config.toml
num_attention_heads = 6
num_key_value_heads = 6
norm_eps = 1e-05
positions = "learned+rope"
init = "trunc"
init_std_qkv = 0.0356
init_std_down = 0.051
learning_rate = 0.00781
weight_decay = 0.0
max_grad_norm = 2.0
schedule = "wsd"
train_tokens = 157000000
dataset = "wikipedia_en"
Each number is 500 + 50 x the weight over its row's rms, rounded and kept within 0 to 999. Layers, rows and columns count from 0. Numbers have three digits each. The size before them is the row's rms in percent of the matrix's.

# down: layer 6 MLP down (transposed), 768x192, rms 0.0511, rows 755-767, columns 0-95
# up: layer 6 MLP up, 768x192, rms 0.0508, rows 756-767, columns 0-95
down755 098:542523509497487466543440581618565564515555560466555467521452443484532566581524566465417482479550490420520389522514507498499426474437503514511520583474508560519509534575574570533503481536512531500514471530559575368488566433492449536520352409596539518372469525439502502505487598537460519497
up756 110:440532544571442408475516500642573440424496398563512520524493557490527583522637470521525455505494538491533495427488436532578471515530492586528469467509615452482516506521557565518529562450515577480538481557441472523496522476529539559461553436503497491444486534550578450532518454531465464478
down756 101:541488499578495466500592443494556377431569495570470490565429531498549442550515458553556457490565501511586505512568479467446481431452459450476489369536464447553564375545474560462475569508528522451532442482537469436472492561509427603493408500467542546486554500558455571453511505522498509580
up757 101:537589465598398527637575450431504412491556413503429427501493493550424580469469527582562496408467528512502442465629537515515483517408529447600532519485535504545535534475477498455533491507504527555505495450497478532555496575438510480561483491517637485511521491451386453531434587390516473562
down757 107:557438513407516536460523550482478383559477447504508511559484549599559535438523432518639470428502547503424546506482493492444502512499566447506501530470564533636514491494540543402526532515497483428470564455562515582504477497458493410482595470519538481500579553481495488412504557490459518554
up758 095:535566559494486488516530476600490461496500531449490602553500535522443471513447517517515496504533509398465516473555458472537543485559473474493377576500514457471462448457509435562401391483525601588546533484441542551505548453546464534496538389494509521539536530440439532491477431422546479536
down758 102:454431518544472584486523536537520447517468595456520386485514475529456520419488468507476512535462437502483492537481454479516473532464493478598505469444391412472514493556427525532569508488499453474529447517453579448596529547466436531486547492538433455436492608483536490495515486603494513484
up759 090:575469402458525448422544472526487430465490581434420463516397478455535395468462419488511486532426485584502389481477522488417475439487535539463473524496559630570534513486526518534486433467521451502461574398492497501532559504478495507430540532425470432447581527486503409453514472470434436389
down759 086:453495554483587582568483577574471433425569515485409513504549507554566484491416469513565430452553555558480485480627503491538519527469434464537576524430528544520578568510575536513475446472560497474471437408499564525442485535560464459421497446509520489425490491407489551473538478489457535555
up760 098:483570523560492595475547546423560539538521513479400469472550512537484486475548412436457568445483568515528542539416603455526502497562477560566401462523568427524490526490485520433526481519537496475531485427570520639476507544445494474529503504522633423532524511503416584485490496415501502444
down760 092:551542517585476472450443540413530519485555486456585504560524507482519529616491526475510500485494458456422604529582475510562529576474448521515508426535429552491493517559547524535534385520476499493409475503453588544518472524454502460585625517384496414500556535425542553468542463533522589505
up761 098:521417538496476512542490478431618440506536474399540450452505483459362491532499596497496460486452495474590529523578510477501516479522478420611495508507482540442385488478537518439496532380488587430644429522496515545481631521534525445540508455430448467541508494349492412504473488536539525528
down761 091:484560338494541491499497516547440523369529610523455477547474563481472513467499442545472529580534498498470475408443433554561505528458515586422425434423485533525501563576393543443569495454542497489471556487506580595565409514554504490558504463487478502536486433546546423599470490497461512497
up762 106:536438494528443466468537519491489476598428589388414498597592574466588513558509448459482487567542477462530433522532555472607545569515406541545486487464519505543493471609427535493493546488451493463512480491552474437502509488391486577552453515563622483472488494596441496566547435491359434446
down762 104:483534548574482486488427457500490546490470477521493504471485552473489533514403559500338489446453589489421546544563570465636523458516543528437567433588451582443504440553464427465474502530496540636502405506528531371513544529493502569508516497535497587419453520473484429480521553460531534544
up763 099:456617429479583444405485454552504550514484481520523483518523548502503497449558475525529641536573430566468542487524523546462500500476533576443487507480503511470591502502402475478565392501513471509510500476562489476536517420384555538534555531562456420499627411533442540511493498410396447520
down763 103:515487425487501518471587548420469427464533526467508480543510530377498574516527464489506469515545546521602476503518486490642457452495470428436430471435441483509567488482562484462512503535533485412490528407413511481550474476520487484499464513479590495551521607626604533440434528563470506530
up764 092:478469464561454476553496509529416527494503431532521451459476439481449505515482578461473475541474498569493536530473489564527517491428494414524492581557507572471566485448536592479528563577541522487540431516359439469414515481496556419568459460431496593446504566497579507490462518538570522558
down764 097:532517441378469547429509573533541449518524530551481461544502557545503462418507496495600483511449484467507454457532514521397490564398526540520500499486480448502407535483496502470489461482541587585450431456538522536484526460426463510439556556564530506511494564564523575549625514461380576453
up765 101:428504550544443452523500536538455553590422505474535557563521481486468426474503429531521424545470543512567469411440457458523509385521498493457550486568524491405469497445419384488508594459542465422467619468467410489493521513527581471414401421505453486527428478444580462488516517551490506392
down765 099:489496441557487523514487431457443522470533511493536501529506412572535424510478466506518494447519550538596530547495528529494535512456477510617394486439521536598530481590526567490489396590414513562591556473514456377560439537475465449518483483510509490527478469476465575568569569459496444546
up766 108:514495529486474535562488559435492504417501487470480529531570499524435527501498508516431415404499467489478538416518517593414502505455596439494411442541530484535377479494446479552495462445519493463481440466440394556577443543452463468479498470485529549576423443410503470494485518451522437502
down766 107:461497533547516547472368488447499528475485551560551375550607518573520511525429470519452511438422555490445500549517419515444487487488519533456449534484471467488448494500500464540438483496390512342561549525405472507525468485575586416501528484415478591585473447461565583513489479405411449502
up767 099:410565526494437490414496582501500610432406577592563558558578539514529515521496538555574456414543544564527549457422447517534402504552496515500536476412472469617529577490471438507500399509524514565480496513558418485586559441551567514569511544532482444543480512566563506502518445447420539536
down767 101:582457588401487608507428453534537452528530445504536445451507431476506534605469472550475443489644500523536554467546443534540498509497567460495503603536548505427535523562447519473486488464491446554432541499506517458486528483479476556470464430613544495553529476521489524450622445492455501543